{
  "n_layer": 15,
  "d_model": 256,
  "n_head": 2,
  "n_kv_head": 2,
  "head_dim": 128,
  "d_mlp": 1024,
  "vocab_size": 8192,
  "activation": "gelu",
  "norm": "layernorm",
  "norm_place": "pre",
  "norm_eps": 1e-05,
  "positions": "learned+rope",
  "rope_base": 10000.0,
  "rope_fraction": 1.0,
  "qk_norm": false,
  "attn_scale": 0.0884,
  "bias": "qkv",
  "tie_embeddings": true,
  "parallel_block": false,
  "init": "trunc",
  "init_std_qkv": 0.0312,
  "init_std_o": 0.00572,
  "init_std_up": 0.0312,
  "init_std_down": 0.00572,
  "optimizer": "soap_variant",
  "lr": 0.00561,
  "beta1": 0.95,
  "beta2": 0.99,
  "weight_decay": 0.091,
  "lr_head": 0.012,
  "warmup_steps": 200,
  "schedule": "wsd",
  "decay_fraction": 0.739,
  "decay_shape": "linear",
  "final_lr_fraction": 0.05,
  "batch_tokens": 131072,
  "seq_len": 1024,
  "doc_mask": true,
  "train_tokens": 536900000,
  "steps": 4097,
  "dataset": "wikipedia_en"
}
Each number is 128 + 24 x the weight over its row's rms, rounded and kept within 0 to 255. Layers, rows and columns count from 0. Numbers have three digits each. The size before them is the row's rms in percent of the matrix's.

# layer 7 MLP down (transposed), 1024x256, rms 0.141, rows 157-211, columns 0-127
087:103116108144098135156131107139092113132082127150137105175149151115138130094133126111119088103114136129119079142159096119127134154175123137135154122078171171129164117116107136139144186091158108137117140136126141093129096170132147127148105103161100114103142128099175115142136105119130123115119142148155133139117162089164132111154098168112144156123112114149137117197131128090108088112192
102:105122142104134096133148087162106120110152113177130112123117108117111130151128182147151116142151149138166073155136099101182138120147140135121074135142135102129162119085098172141151157125154140097152134123145091117107173113100127147142129111118160156095168138145146178142108121125124146136139158135123113079125139125095100122103146122176103151154130123118145098126111148143168154104168
094:155078124149131137159113117117146159136123130102117150125115137175150110123148111093124144107079143068147153130118142174133106134148179111184146156139132125140071141098101130115113113121105112139110135159111124136114113070121141122187150132109143179151124149118160133112139113127146118139122122158132134154123085139132140130119118158143105108115083206150120134124126136093151086155155
110:158127093126107133129138162118119126165132097115121099115141102116154140213110108076098150134104144152123137138103130120103133153127143122152093096150158140107093162140137126078141112106172102119157133102092145134170130118132121111150138092117132095129132129132120106166111155132134149089090109145143093122094109095122142107140136153142117118134118175153102121140106128142146154129145
101:137137140140155127157128072111136105134149102110135134130129161140120128128108055136168161168118086111172134082118084132118143094120150108154112146141117084133095107138104106106146099137174175150143107147155189142147128136132152133152100136139133157143124099144148094143117134161139128135116157099151133087125116137134129143094122094163117131136172154141113160098109105127126102126194
097:115110130205159105124138138139148104124164148109123147107118121133171129091113078092116133142112174164114091163114114158154167108162124145099101134128131155111130125149172131127143123150118164118093123092135113115091107115107135133124149129073101159129148107148100129091076121134137092108133103123110168154141129105083125107124120132102120122095120138139147114121096182115139168130129
107:130130168129145128115149118120124161153118158133143097132122098157160132125109164171112124118180183135109128140156157126126142152121126166095145108115110115129166125137130139124118143123104100108092109094141122115126127154145141112156127134120106138150104168137129124115101174104117117151096107121107135136088144148154084161155099120124095059175149125157095106155115123085148166104140
102:148191114067115125086152158132125120091153128120086097113142116134112118145164126152121117124128141112125126150126163142093148164129095128168159083091139134109109142145091137109136134135127127144108125159081143125085119120106104136125123137113159106135150076157166108128102180100133176116137110087161111138112115096133143117171134153114118109146118160112092129158174154127132143113166
102:111176078110129137116140149121111177107124126113075140113145143181083118136130141161132112119148144160164186132101171143171117138119165155184138099135154106099106119137135101131162094106129098121158155172115103149141116142130126103165145122164165110085099137128119115154159127153163122120125103130159066129118175099126129112089151140138147140107141125117112180129096130156151082117154
097:133123129102120145089124163133122145124103181161128100102137142114127163105169162166160133132089145136106131131119149127142134144137155144109140152181150107131126108096129162109108189127094157189143130127100127183160127127118159138111153124130111125166118147150128159106108133121136121173096110101106105169134086120149191118110157116123127100069089133149108094116122102158146103174149
090:171164099100128133113135132168120151144129118169099162163113149096124129105136105146167175103076123123122125145116161142146116110147135143106109119123182100154152155136115120119109105103133114126131099095108124082115160137145109086121136118113065154171076110164139144133107151127171133137111109140186125091131113115158177134145155130136105063102129139095131131143192149176168122105103
093:092158141093155134152125100149164104114113115117163086127139114113152159121156096107130122113111097095146152100174139145106141121141104144130089133110133140134141140154155158123131131106114139130128108104114119092121096116133152129152141101117117121151133156123105141127119111100144114125135091152157113090141123143122116105158104115185108138113155139136162129152121108149150159145118
106:133107068111120147092094077134130112105134118129162114134133120133116140087127116151097169145114149099080165121157106124151082139156113126166159116090146117127118121102137126128101136153139153070102124099121094129100127118139143123141131114133166190121079121075121140146121135096159139129127127118120097139115136105076145127143145122136144142114125109112108132101131134145144131124138
092:153134152103100127102146127123114136103152150125135158147144107100134130107124068109053187115090132150118153145147119136085142122154114179116140108130172155103137116130134157133111122129137092110161113133172129113134109128148159138090137169133119164117114128111095118127117136126111090124153094116162104131155093130096178079158145163091147120157110163109144146114096140145109120133099
083:098152168174126108123150112123119150180149152085162146111139132155079136123107138144112120112155082131111113133089074123108131129155149091085167090128123104118117161122141106119146140124151108103092104090125118135131102140155134144105134176165126083134166078131134117124070145131128153096138150142125128125096079116126105170136108142160137136160145133088159109139174105136143105153094
093:131142117115157111102130150119114176143155096061126144141142128169098132111106123092126108117109134173133164136132099096161163122133125124133151150099121108136115137131128126105102134117068128089120128098120109111155184174094110134152145135127105131099101142125159107151115091137120114074157151107100083150118092148142081144078137157153131167129130113122127115099147135141148156110126
110:106138163129139120137093121179113125121154093131141116170124126118110133139136101125163107125099132144094083146116142159106145139134115193152103144163160144105183140132175095050148110104125114123102113119132109111129110146082159135191135104131141144123115185138103156117169100120123115141147131136138106155126052142140140112138100112105096135116150119141131088150061150148143127134078
098:181133150125134071092120096154066131123133139126129128161102136120124120131114136123104164115167157136080131173147100126134140154126198163119137134099104117116125128121135159110112112089154120110116112103086126129105127169084099101109139128106114145110106107156118152129168162147120145156150138139134156124147069105128093096114134112158105107153104164135127151130095118122164102104118
095:116109127079120121144152174141099103108161154124173102102106117109100165092120128132085132129139099136129147114118171130131135154117080142108123158097123104119166174135114145150160110109155164116142048158111143184141152159118132127122108143139149108107142145157140161142119111148149126117142132148133160120105105160124149144161073155130089137177119117171162158104106133167134132119124
104:153079120102127133136123134069167148133126142175146118127123156103079106161123136119139103137128143099135087130114097131115163145142139174105147152074130119126118135102090126109115087087127103121087138166167113143106106117123132092112114135140188135121165193125138119153106110093120085156113135127147097069120120123123130083120118093123128102144171104099159118139121125170111151124136
104:156177146079101136172102131147109127093105130148066110159113156109101109151144189148085137102085092157117120128113118093130089097147197140094099127145169131119133154116116116133140121150127151129128114151095143142115135115129122142144131131142116106153120139104139096113097095143085177127110151130132137105134126120131155152137118165139123086149153120132104133151135130093122111147142
097:115105097118136149105093105076133128105162118089141109159132122145133104137121096161108131142127146158111136133121140091142163139159148116146132100094132161127123123145137165112107123118105097111098101138184130093101110164137135114112104135072108136111148150118128101114100098079145092135150140096112104101078123112162110121129089122139120104127072091134164167087127136120152114124170
093:128124124114146152081113121127134098108129134114103103128133144178141136135115102089107116145138098146077130158153144137123144112155156127140081091114101097110101113133057096122129096159152136114097118169136140150111140125154130097114143112114143172166153138137131110113180081121097106098131125130154134121109105105100101121145135132101123124159131097203132108137105120143148120143120
097:120132126123107137103158107138142113166160138121151130116132074128109151098109114090129119144116133098155143136103128133140127156133083153109112150155135160172115106085109142112113106128130155124150101123137086131106130079127131148158126116160116133114109144154113128149144134103116120090125125108132116090151109119140143091096139094068123148119121125125114154090115126160136135155144
113:128122135177148123115155121109131123138135138160125156106103145140102152102150122100122142124118166109140117142144110129099158132122089086214120129102183141103178115102106137097097173101168113151151134151105174167135094101148115163121129143152137151134148108121133148120100136142111133150165099138148129069161077101134116092103150120140199144159139143112151134116118118119144113146117
088:126134148092127161150124106121122137140128136197155137143128136122170104109121121126119111104147101142167139164138120121128156131122189130156115118149160142098149153139101114166163144103135068149132090085137129083104134151093123089108109132156124088143134129141113124090137140099174100092134157173137139163108127129157112133108100168135135086131134174169108166082125128124140143096131
102:105121165138107105124130125148119185146146113139118133131110113148106148099133124131081130133134124168108136152113122189153082128097188104135139139130146172137156130101090151126132128117103137178092120148124194142096158142139135132120115144147107117164170120135147164114132131068152155110096079168106121164107176164152135120098112098086146163099175155105144149155100129159226124121146
097:139159127102137194118135099158121164103132145146106104117122086097116166115134133067160137124119116124171076116137092187192103146115121157137121144128120169090155122099125115085170132139104141107151097116136152111149139140153096081118140140102118116121144138114139119132104175100120126104137075089086114127163083162136119085116138140116184118118138116116113130125128107149122115169109
101:106115071140132186132159090145137134064083098145117146166134121117124100115161118163118145099152118142141164159104115129136132147127129129134121175172134129150132164120104146082133111105136106133122122087112141096137071127111124145137098109149119161099110106132151118146104137168118102143126150119131093149100086157170122143130094144123117133121140140129152138165153136128094141117138
089:108168124090128157084139104150131121130151145121153089088160105154152160147105121118128108111171117133119117206150114169151134151156108141122137081139109124092102117142127118145145137113125150128126137131162124162120147116131090113112199138162105142141166122129112137147093120087135130126095131107112105121106111158146135125112137141138148115135094114142121117095127128168116107130124
110:101139131146075111115128184091130152108101167137184124160117154148127150108110160132127106133127129100105141072091118116172130138162116115145147122093143143113129118160121147070119094092106146107128124121117120111133106118086120146153115149095148135124120177128135115103106105133129122127154128089147133125125140139107175149168146130124117109129157120151150126090120138137153137127089
101:162125147123120105140102144129124153162130110138137116130146133103087142092126126089096106155114142143139120129145164106138139156152135149084139134124135121132140114156143143119124125174133111118107120132138112093151126096143140171175118167077139094132120158110147113132110080158135128132138123080116173096113127084115104132113106159142138134167161117122156187109120160135126165083108
089:123141100089116138140127138124131170151142173157099119099092140143146121132134100194142135170093156161142133116152109141113070118120185146098107142075122109101147065148115100137134116147154122104126113138158122183101173113129128107140162148131159156134116132112109105145155124150155152145095133114141120147142060118148160144109136128090102138123139146180158152121120136120083105092124
093:132156118132111139091067130155104137142145089138139134155167150139120126137137106141116128174117134095187168118113143131136142157111137151147116070128110123124122147131121117134102082087142130100116120144118073125128146154125120089128157120101141117150120106122130164128150133119125129145125140152102159138096114113106141120151148148109136103122149096147166171134140157164110098142130
109:157173139121130125127096125139140130112153150123139110111139123143168190174137088067157130139158151144159145131150123148154141150125146111145093124145101096100157095140129109116121102117160140171135140172129127139148062150113150128162194116109128118125144156133171113143095145112139113145149107111129123132098078128145127137125089170118126099140111156143094135106083160128136095104125
087:163116114122154109138115108166126109138184096141065123120124147133113118111124161124093142124090143125132118128130100154110093156127138126113105138133103080105128106113115103117125126134156147102163119102093114137162104111107144119168086141134152115132172154126107087162203121164135126130126132137143094108127101095167143142176103139183097110177111149194125130110164155154109112103136
109:110123144102126132125088084108113135150170132092143126162101145114125133117123107140121109119131122110134137140133122090106105138134102179192140095103135138126098084167153113126115146155139144114118115125092111128122142098103130087153036144155113146111156173127138109118103143129097127136178154131137161143129127106132127171127149118174101127131122154099130141087134087171148126153094
098:148116095128156146134055104111121130186111149089077168095133117123108133128107062112144106118143119144144143128147161136079131132107128125145156094120105110130130140123120116120101146098100121097148098135159101094125114110117125111103110131092114158113113140145133162086113121105165151106118147123121148194161109148103142143126115114108076171108135165120158124151127145139146118143156
093:124105159095112146130137089166121078166129135126137122109126071128147092134102101145129141160094118110174126102131143107108132147116153130101146107102118155111104130139139138157107111114110135119144106091110124143149124125119101127143146153100089120139145145189093145145141125139085152130168139135080117112171100111145124108139081122104125138189128102058123148140114105111140123140103
090:111137107155135137137109186173118181125186102153111092144109105135164127128116181117124103111136149137154142138126104169103101186134136131117090179093130139157134100164121121110119146060144119092150127105095134161126087146158108113129096121109150120153098123165178122140098117156111159138136117153112123073143125135161132111127110140079140141149117096148154122140095094109159141145181
106:128112140105134145181102112120092110159133125132153119128130143093105096130097134114135122143148122124192110112140129154112106106156171111133137140122075087124152133148158121093113117176146111126114126147134142153104131103158138179113094151105100135155136145120150132098168119096175097137131088113128162097132139132121094124121151140143186091102121125155094096153134167216154120143177
095:148106115157159130139147189155098122124086160120128158105133151059123129122162137072160115131138114108134112118133128121123129155094131148144138134137179163121165137157117138131128167119142129144147118103103123143114141103179114137089115096134138164149131099123150162109122139118137116149156097138134085207090108124147064106147137154123121152108059127105124114167151171096141101178106
117:078108168138115101132100107116131132102100142148113108131168131130126157132099131122127091169116120124128121100142076115161130171139174149141125071125107122113133161125163130117179138095126135111135139148103130127132165110121130137125150153161087131124151122139124129084125138146150166140083175132091122178164120109086117126128095107133106154123090146126149128111159153147171155139117
105:067176117147143095136142098146116178143108138156109138115151140124119159158139163144125089093121103097153133120151145152059128142105126100144105131129145131164109123147146155166095146094118121107128114130102157136132122127107148101130134112106135113117162096122146128143128153113130140135138122124151137130149075108121067146136068144136189114141103154100120087140132131146154137138114
093:139127160128125139112158113124140111103135121088148109125106131136102112102141130099153129125153094114111133137164150135129153135147144127179114139109135124158082118145134099142114129160126127128167130113179103156135121125122098141119128149101099151137149124086132146120162098161147178114167149152131142128133087098144118112116135119157124146114118133159129123127148102140173118138170
106:154158127123105113103161128118113151148115115115150147122134092107162124137154104120160102143159145152144104139131137151173138125147105120093159125118164136117109068137139077138128147128118135134138127143129150131094127129110108091163083130115127108126137137139144090152071167133123135141146092114133117133085113160150144108141148131141126125124114142133114138094074158121120124112108
110:146134138134116061159132124124122083146129131107170090160119153130131147163112110156097138112150071145145128155152145112171132138079075107151147129086129080132117140112117130120166153154130151103136110116114134148128112101163130128100123133118114134123091107134132155135114136135129121120137156135158154180119149126145037151130191115115145102113127105129103106142146140108153106115144
100:136104112132133203115061113132127110132117103120122154145118135070161180109151147160092149168144141158119146149120122141129117110128144149123130151088126115117115103141103144117171131098136135143142172140155077149119136110137104163113125134112134117137077118160127136110151135169108126107169129096134095125125097146126097150119086117125120133110125096121168149112103109116168128125127
099:164114141109173104097122105095131145101102180150127123147131123122122185134120113126100152115125108097129130120144152184127152148118118128096108127136119143128102181140082192140096148122100118138136127118111105080143098129127138121102098143070156092121141106179143133161122140098138119176089097141092149150119048116156128076112140108138128106197123134122132146143151146138139133156128
099:097140122109115168165147101116113092122167107172076154114076164149112131101168110134123125101102083145184133127151123137090126103156119167128099149137191147125152154132151123171102151117105120125119129124098119134149115154092080139153142118153131125115124128114137089129133135175121099147150106126144147135140130114083102132117059151105131153129098148137173108133131134079129094085111
087:143140127134161137151089103163133120121167157114126121190129095131126101150166094134095098150140112130134148119143101099159114161106096132126122162151137138142118147119129154164143148137090109155118114121137131136162120128147108163131163113125101119100160096123142072147085119128167149094124113111165055132130098096145155121139156151116145123153071126149121103102076136140150191135130
110:164150132108134125161138130160124130133144149159124145151100093134126137137112136149110114132119060113137107188105108156107159110151113142134100155115098166152129117101126150103125139138142134140144146118137152107110133093186116128102145104145136151057150108148108082124114113114151117135107123125175142123164149080127141099105126139142146107112157151147097140150175095120110138122096
103:109150125127131164115158106155128147160126123187118155151130159125115155099103141164117106109099117133088067125169125163118111134119081147146108149155160138108141166143126139113116173120141134140126136155115176104106133110122142133128126103118124130104108092162114127133117123121187128133137144140133158140133083095100084140121099176124096084132146157122118100168145076138144130093130
094:105099117117150096106159154102124138109160128126117133121131134110179156150135162089134077115091156134117115169103112115134115127120114121139188129155108181145127150163142165155108119158183188168149127138151125123141166115123151123121139166120121163127193144089149102121149166122126139125121112114141125132141111097160120144160101103102174119109127107124141109102137120142126146136153
107:123120130100125137160145117134116116136132111100108136136132124056086138091117181088141101115128132151101126113154154108120138140105161141105129152142134179086137112130139116152069123137132110105095127122130122149150082115086126175108099111069140143119111137098135147123089118163109127091156113108147132099124137126104151109102127138155125154160106145095114128125122108137139160140166
# layer 7 MLP up, 1024x256, rms 0.146, rows 158-211, columns 0-127
104:122108102160151181132138128112106118140128165127122117146131119128118102111123122119098121141178140120101142127150084131148097191112148143181082093114098112085117141126149152110139141119119144074199141104139134138158140153146123128139103125112111104116161145095120106164165061151145132140128117150144138159102141139125111134125126149132124120140119148161179139144165146124161115152146
102:112161125138113106123113134133128147134111126161110161110124105092165122141118134134113117149082129144121148087166110119139110131135143173156109149123143117108094141121141072139133121126128110161132124136140134162125124095138116156127107114108148139080127145157130156127116142130163114134124131155131098151106117142120158160114143115079148160080077179139109105146160120110139140094136
103:156121141125130093134125108093150123100089123105103138118101166129134144142145118132107122137086111116123107114116119126135166100132139104116169143116041169146078158117133140119122107113130116123126146122129150128133179163152121122147142108128084141158147156131109136147111153115095127135137090101131123103074165113129144136135077126114099154085157155160103083161135132193166140132182
102:144115125107119096110113132141131102136178106104144144144134145138129125128092126110138065079130114122123156140168160101104160103173098135123137147138135183139097152101158139101105143104124122180120126180135116126127182122137171163136120111156169167116164086093109130124144131149139136112135109128127151123123138147130088155161174114132149128132111143149089124119139133134136128060169
101:138102128151171127110129120108110085120110116072130084109072117070146130129149176172120134141161130135131120148134120109139102158053129165152122126168130141122098185100116060099111142154126169102139093135150131113102108120125174116137134115156145119116127105107149141113157150103142131092140125130124147122157130139137124120109121129120150115137105117116125143169092150104138173125115
102:110119123122131117112091141128120094110139149150131131116122131105089123124160120142100149123130104121143099116099088154132122132113091077132138139106126137155135155106140109167123141145163147112162142167120132155130097163110120145074182142169139134151169133164122113157106108140146113129134109143122126125137141136115150098063126122166102129076116165121148137106059143150141111150107
090:135133094082100132105115130155171146166141131118116140138159121145118123142142096141109117131190136150107135134128094152168120093147121148137112132116136133125124107148165170155163114155105146094153108126099115110119102134112116142153106142145146109152113106159132107169148151105112133195111129117139174132132165109143102134096089155155140117097110147154122103105129159121129151142126
102:142131130118118086136124137151117153091090133084151188117113104104148179099134122136141140112115128135089128131075133131132150107105127113131115127118107087147102141129137104115122091113094113138143131138159163096085145151080119165147155122134146091068148161143105124148130077120133112152150118133130135117135109081112145185100134150092121094139124113150198136159084160135110134128135
093:135090138104136071133140124135134142149141075156152146136106127143125148135139132150097099144125089149163136097137163137122127091066112107148170120120099143139089092129137077147145107138107129119111132123102139150104166179112152125120115111170152155050151118120134125135135137098139162149124148128073142119154130132082151117147149147121152102116132107148114140155103091142151143158130
090:115083155137129116125107091122078110137100162103112096159100168114114128145124130127137122167152088142127085120096112084114064140131095124111154189105135113136114131117159174111122144134146133111150140189140096158149126124100141140178123106122130173167195107105102105118136135081123139119093140134115137123141122146118106126082098137111151126194160133121125168130087123128112138084097
096:143151105082121119098123126143117135120107131107099120109160129149101117135108138149098142105149131143107135131141137149135125144125123098139137100117147131129101106134081156111133136179126118121131136143109109139113108151134126089123125157147123168156099145102083157114161108149091187093115161164135087122122114131131072156130158104111107129114128141108114112134167155130110128140147
103:146140167106097079137136140130102114104109141138120144124140159093142118107094137118109070107130162086119104143144127129150170114124097101124136175139124103123157132112147124131129144102097173130089134148116154122186102115120099094120105102099134119132129160155111131141139107168153116133131059139135172086132122150140149131095101124147156130142130130119142120127162145127110145127147
093:112114171120100127112092100079137115151089119116132122120116115158107129118130149161112108181129111116114127150130136147125127090128120107173147077100154082111150116093134138123144174173138131122113126139156140106167136175109135157111113189096156110122162159119148168155150124081143128117125129087117165123113118123117133171154119113140123083122115099132157122129141122099173156078121
099:102133118107144177091125131131143130076106116159106168136112117094154157139151100130157147112105126130135163094160150115142145127159135142156117160130145141118118151093131135139124115113103186098164151151147081083130127136139100109126120100129066107139101154136135159152163121120142083167123102090152105104158117114150123117095128128172143106100096167145113143105105159155114145131121
098:137124121123137160185107129121140087135083155131142145120110136119109176147129148169126138123116164109098137109129110159129079158119092135072109145134109149133140155153088125128167132171110137123129093154134121187103088099167106153116135125107200125099134094158069132116125186105123108146129110138162176111129110127106111162141116113146132083124133137126135131089119093132128118125152
102:116145138118099120106139125140121185145087124128168074136123129155123163118190115121110102141138101113170152100107120191173138109120137118164154147127129162126106131164082121185145062123102104089151145133123136136137138137092116122122140113124133143135150149128106145168173087105156149078095129114122142124157123150106158127175147167144105132132138105147158160119100141128119095086142
097:135148146127145114115117122129110103119152165120174094102108132107155096120120122123097144096107148121102136136155100117099133151132142163088155161151136105104092141090148130101130153105132176146103136080093089156126125138122091136135138133139134119136112104157113114096151153131115152121132125101125194092136167150091126107134102106133182133130108142109162102169129185158179125130114
091:113118160150139113117137147126149118083117149130138150178113153142149148154153098103162152111105134171139121139127105132138162077139123128086135092170136155111119132143126123143151122123099124142119176097137166141127114149147134170121126091143192129182161079119166150135108127117108154124148122096159104106194136150128133101127111153150144127106151155134098115145148092100079104098179
105:138090120115099123159127120093137101130139117144134149088131126111098097118117146143160117116124125080131132108123099095119181133120117132138127105135104152139139109098152101117097118124086108095097114108142106124107152080125145132124116155177143161140138151093130153168125078069133111132108123157133120122151181124153104089147140122100102162173165092078091102131099117131127135126148
106:121138123109124069069096148075158110148112126147116142144098141144129125112154150120089112119161175128110099096078145149091122148120162088135108146131119114089140132133138121119124109163132146136130088166136141135122135141130182135119104165114096124102129122174129118138135090143136132151128134156089133089095132102116141126120120166128169121131116177084088119124143137119139101104094
099:134141141159102137135152104128111160118085092129132112120156153120137160124128105127152143088098124110119163109110181131127136112156114151111133115112153111112116113134109112122142156144154154134189138115099138132064137129129148128121106094162114122130110096094157093161137104106131154095098116105128162124137122119103117130156142144070100118138160113140099135087195125141079139166123
095:099103109133141113109140145100148112103149095146153112146134153126109150114138144128142091139132130089166123138096097157139096133160138152104157160144170083122129119126165133104123156156136148147127176155136121124113114161139147108148117130128145052170104137145141166157138162056147108127155108106125110116162132097094098151131141119169119122108126139171136135146090130140145121110133
101:141122125093175110099160112186137122175132128153078146097132161130138112115119154126121122136146109153125091137151113094131103108109147108144129096096148144149138096135117073142105126131118139128122130129145119139158145121096128091133151161153153118140158101134098098153113097103128139120095130148116116143136114141133103114166157122118106129090166082127099128143101099136150131075130
110:105109146146157135132137136137121172083083093152134113070143134096110075165111122121127143127126128097144136133072122156160070126118099137108162112108133073158157144095104118143116148176189132151152136147140149166138128098161118166168185128128106145129135152117132109102128131141176108106144128145152151152133172164108098150102131117109118109146127130139140172175099116110170149112120
094:124153131124180109098112127155124147107109127095098106169107140095110123112149151116158117119110155142137086112108146135139111140089094097154109151100120126070125095128133133107124151141104158122149149152116144153129131134174144122143106159077154180145175102157089127128102114163167131135123155066119105111111100159127163079166164114126102120109140125106130093117118170138127131137090
103:131137080105089146150075109112089138098129129092136152060139096116143176175121087147132115091148106093162115129140147097135150121141105110122090101121174107149131112101140159129128128123110104126152106082113095170107115123131131155140166138129152091108108105097138129116158131149130155135139132181148125095148164098123127139121134131115139128139142131158109095116189138095140134112064
099:100109136146131129126160117122151146199103162111159124127077125155137124128082155150135100130097167125124112148139091151116124122143138084131091148125145148126115111126123076146108109147107156112155138127120116102093145113089118156130172099135151125078118152147112147179128147111092143140115153141090132141118132098105148115139106128160128133108118143155144136143111130082104178109135
099:145074111114147128109118148136123094145126152113116107109134140160090149128097156151094147118137126130105167140109097116075100108116095155137108127153106143119145165091153140144088109128192102117116124137124122151134122145103169147106175125153129129135120093113125128128141125137144127140096182164165085134094121117124129110152150109145078116157163105149102143131108105086130131137079
102:124126127141142133114120148137142154152141125150114138125111166125140116132114127139145135116103155077147108165078148115180078171130120132157168133124099108088158108129128154104141136153108114140141115118101130119138115151133136131148132162139112184045100100119121112067117144122128118088136146154150162135144100130114113122112143150142098170118149118137124163156125167090147160126113
101:097145120182144153177146160167094145114117146148163132124138142115171132117097149117102087104125155052116094129104153114137153130110085172144135143117121066105085143161175146100104164131115139154169160114111130104150113141142137105116152128106068090135164090108131094126146129165130124099127120146154142143106101130118109105135149139119094145103108141133143160141157142126116093165162
098:112130158162137138104128160163134136144123120178117153088119148108098148145161154137106135105122093092126097172110108129131135078128128099147119137183130118117112129136178108156118107106136169138148131130138169127102061161117151124073133099158089151101123076144072127112126157110112110131140102139128094171141114128129180089140146099118152154107118119172103127134104115118115142152143
091:128123150145123131108176096169153160102118113106136078124101165119140110148136115149127133119108104132137109099114168116154114100145136119152076103123107101145130154103120160176128163141110156143128124088125153090125119096141173134085125112152147143131134129130101156116167148101113103141110149090145148099103148123117087127130105134144134125132142122085106114143106104119117185141140
094:122128145118099196135124108143166143142174132130109109108143102131126154153097163092113123096187109147188096118085149148151139117103098096094160160131116129165124096102120131122123109164128124137126114103096159137114096143143098097124138131137108123141130123156128137120119138121105106137118143136145124095107130141151118091132095096178128135152118136138111093128142106122104103129114
109:126144079150124066117138134147121156089128145138092156096116155168176148189091132148109139183085130139089167118145111131112117177094101124082171127142137119129165119128135128128130132124146106129115122111146121123188110124120150125114161113128108129122103132101160104150132144183158154140144113135140173112131128124116121116155130186131117131141119128101116144125172134151103097083104
088:086108122127097118135107122097138128130122096178110133122117127096089109139107141122127198090143144143117140146145140186115109159112115148104085140148148127144121118141153119150094142138164059085089127115122140124139150141100146152128139086134144116081129133125116143150134135105115113118154136140073127151131130123139135119069137137123105124145144135157100161163130132151120144123125
104:136114144124127121115109088164125175146131114101137121166117158101135119121168117133113107125072116132115126110128142130121107167124125160117153136161132137135130141109118121160102160118127145142125174136093132135126139119147161140142098117141176103175107122172149164102139136141158123105145136117131154140110156140153122085099153107170105110147177163111086116109172119102150110148097
096:111144116173136152174109163117176137130116151121119154112161107097125098136096105124126101145152130106159127088131109115115180108132158161136122133137201120123160124130091162143055143119104134124109124147106123134145112099138147100071115086136140129097136112155077141171153138128091161116165144129100131148166127149130142134100148155124112130101118100172117156085116123141104134118130
105:124077118139108114139117122109137128092143084134124093131118090119111127160150163163169134149109142152149125143156173116115122119126107117096115155166106138137141115127130128167073122135121140089150094075106117191150142112137160142102104129124123149083122152161145132141123116159131134105136095115157151159172142143151158121107132112135130086069133115093148154163112152064103177138146
094:107087149156136138122139135122135090144125145138114175137166098109167141094132145104131162163159148106095117128097130147117183114077104160086146096134156122146159108095108140133122097137116139140158142158163129140185113099070152124184138141124113156136138133128130155102136200085116146146158109100130176128099117173131143096077131103187143124146143076099142143175183142115114150146108
107:167118098098131131121150134110124161142127116158125105113102112108131117125130173128114165188128125112126146138130126100134120139118090175149155083116133125109134153130120139152107159171103117128130159142077136111103133119147124167084089122105128134164144082151141124151115146111158104080152147104092118121120101170127146126104173119117145107107152158173127118167133122158109090130149
097:174136125092139142163101171138132145139154146128136142141096131131128089120150107182080142106101168075117142112114136136144138133081150106146116105154158142120177103130074133116130109118085133122136112125135142130144146131168142106128115095122109156135124150089084108138139096113117130180085135126140103127097140157184178074142130135128134122129138155157154148128097139145146100140135
097:134119085087102105146098135124137127101099125181129123120173127153106111117108118138086093153083131109142172104137134118198144114102151181176137154119139109140128152152158128114143168146183134095112132157147137179135128118112147104153118108155115153135122113180118151140157142154129186126131127184123175131121171109096151136156128144145125124106104135122112139108128122144107125119107
101:082096174162155115093096190107142132089118125121136136128094127105167137128147118151116145136149104128118087126122095125119084157124153127113173147135144093120106088119112113122161133150152096111132140130095164176159140130088167141142167078178111113147142107124089167133123091110088195106114109106132093135160115129129116142117138120131106111110153115162139109143126125132101154109131
095:091092150129130159149091150152119128145110106119123123118151158076140172111148137138118148132148137141154157076104114110141094124142116163085129091120173140112141141125137150131102136171140094142103137132170130115061149113143121094144114131112083105139111151155119154128101133127129099144096140162106123132100156130140109111116129197115125146095131141110102160128125120143073133134074
106:163135150106128123095161111144113151148172119112148148127127119140102109149138091139095144108114177098130090098122111112152131140132140116106113130126163098141142135137135104109120153134126130153161118107130167137110138130131099170140135081123121121133114173135118150180159157131123120147146131145124153147153090122107106123128132111093115123128146129084195131096085136130103127145147
099:106077096165106157193090136115128114129118135110118128144110096106131108153126113142132151108142132100117140155092106140166135141111147132127150143104140096160101167118114125139144146128141154075111106074123119119135121089154088091123114170144143148099136115149130113137120117161172144121108141106167118135080103100122128186126113092125110151135129102133121118137136153115087178123124
100:126121124128100143116103140092097184157139067082116131142141138150112116166143153105159137152180148070104121133081110109105090160133150092117102115096120085144114080114118115117109090135134140230115131104128138152167130113081153148137146144156121122136114107148157126140115087088151135134135131144098146096099117162138116170084103119114129160130113117109132152152153134101163132117086
100:106119123148141120102201159140104137143119100142134130139146138136166157073171142123141137147145113191160101164106143129162139074131145142140153089086129140136099112119121093122145146137138170124127151138130103116143135122058137136117128135151133068109157087145085116136127132144129152147084073153111101153125146159136128123143144143120145082147085149114122119114135126130101136135138
097:116159124120126092108145108100121104072074151106152147176139140120102085123148114088128106150110167098156162129119136137115161091155153123110134127144102098181100122099135101152175136136125105171143132146118108084112152146127123118119130108116104094142147088148113147132108137115148113130111083165116132138109134084131136132141139131150121130127153133094123134116108130125144092142172
093:106158089089071143129111159094113134122141142105129135162156116151143109124123159149114115114150142144148116105122146120064177091126157142128127100101139165112138158139106094102106116118133144146154114146056132093137141126156127157104178127098139110130157176113114138140148111112150146116133122143128126137153117122162033126131131082133139108109138118103162120143147096159095123158107
107:078117096144119135103123133108122123104117099102124117116157157128145134101126107122168128119133190130115147079138147082147077147118138121138141101161132088096143120147141068139125119123140130110118115127148114160161137150071137133157119145116117114166118123113171158130128158144123138117159127144064139162118138159140135138126137134121121162123101117125153106101100175126147102147147
104:141142142109123144151133116150138131162125120149153129147143124141147119196142085169130129146166075128114149117180098128118119155120129066137117132126160138124138079100123163122139128138103146173126140112140105118139098125159138094162134079168148104131141207107120114095124119142083109154086116139158064091169188102182154115146091139159151142115115097139121127149163122109113122114143
099:123114127107126141140134140084142125161136089128133095178090123130153131097103108103166136103127148157122166143107091187165091147109120115131141126152122146105117123141149125108103102131129170160148122115128096123154126168103181124143100149150105145131130154155147130129226168106141112126107129146115124140138136096145076146121117123113150112063089112171156122135109154112103126119119
102:132090130157155133093150123084116144089139134133109107143128144120049122079129100145155105145149155108161117122117116133142132128128147122139130151114133118093148118095131151133170087102144114127159160145164146118125122097067121099145115120143159145058133145122155101143132090157100166146147126143154102141129154157120177126083134119142134086144149105104108118126107127159094141124127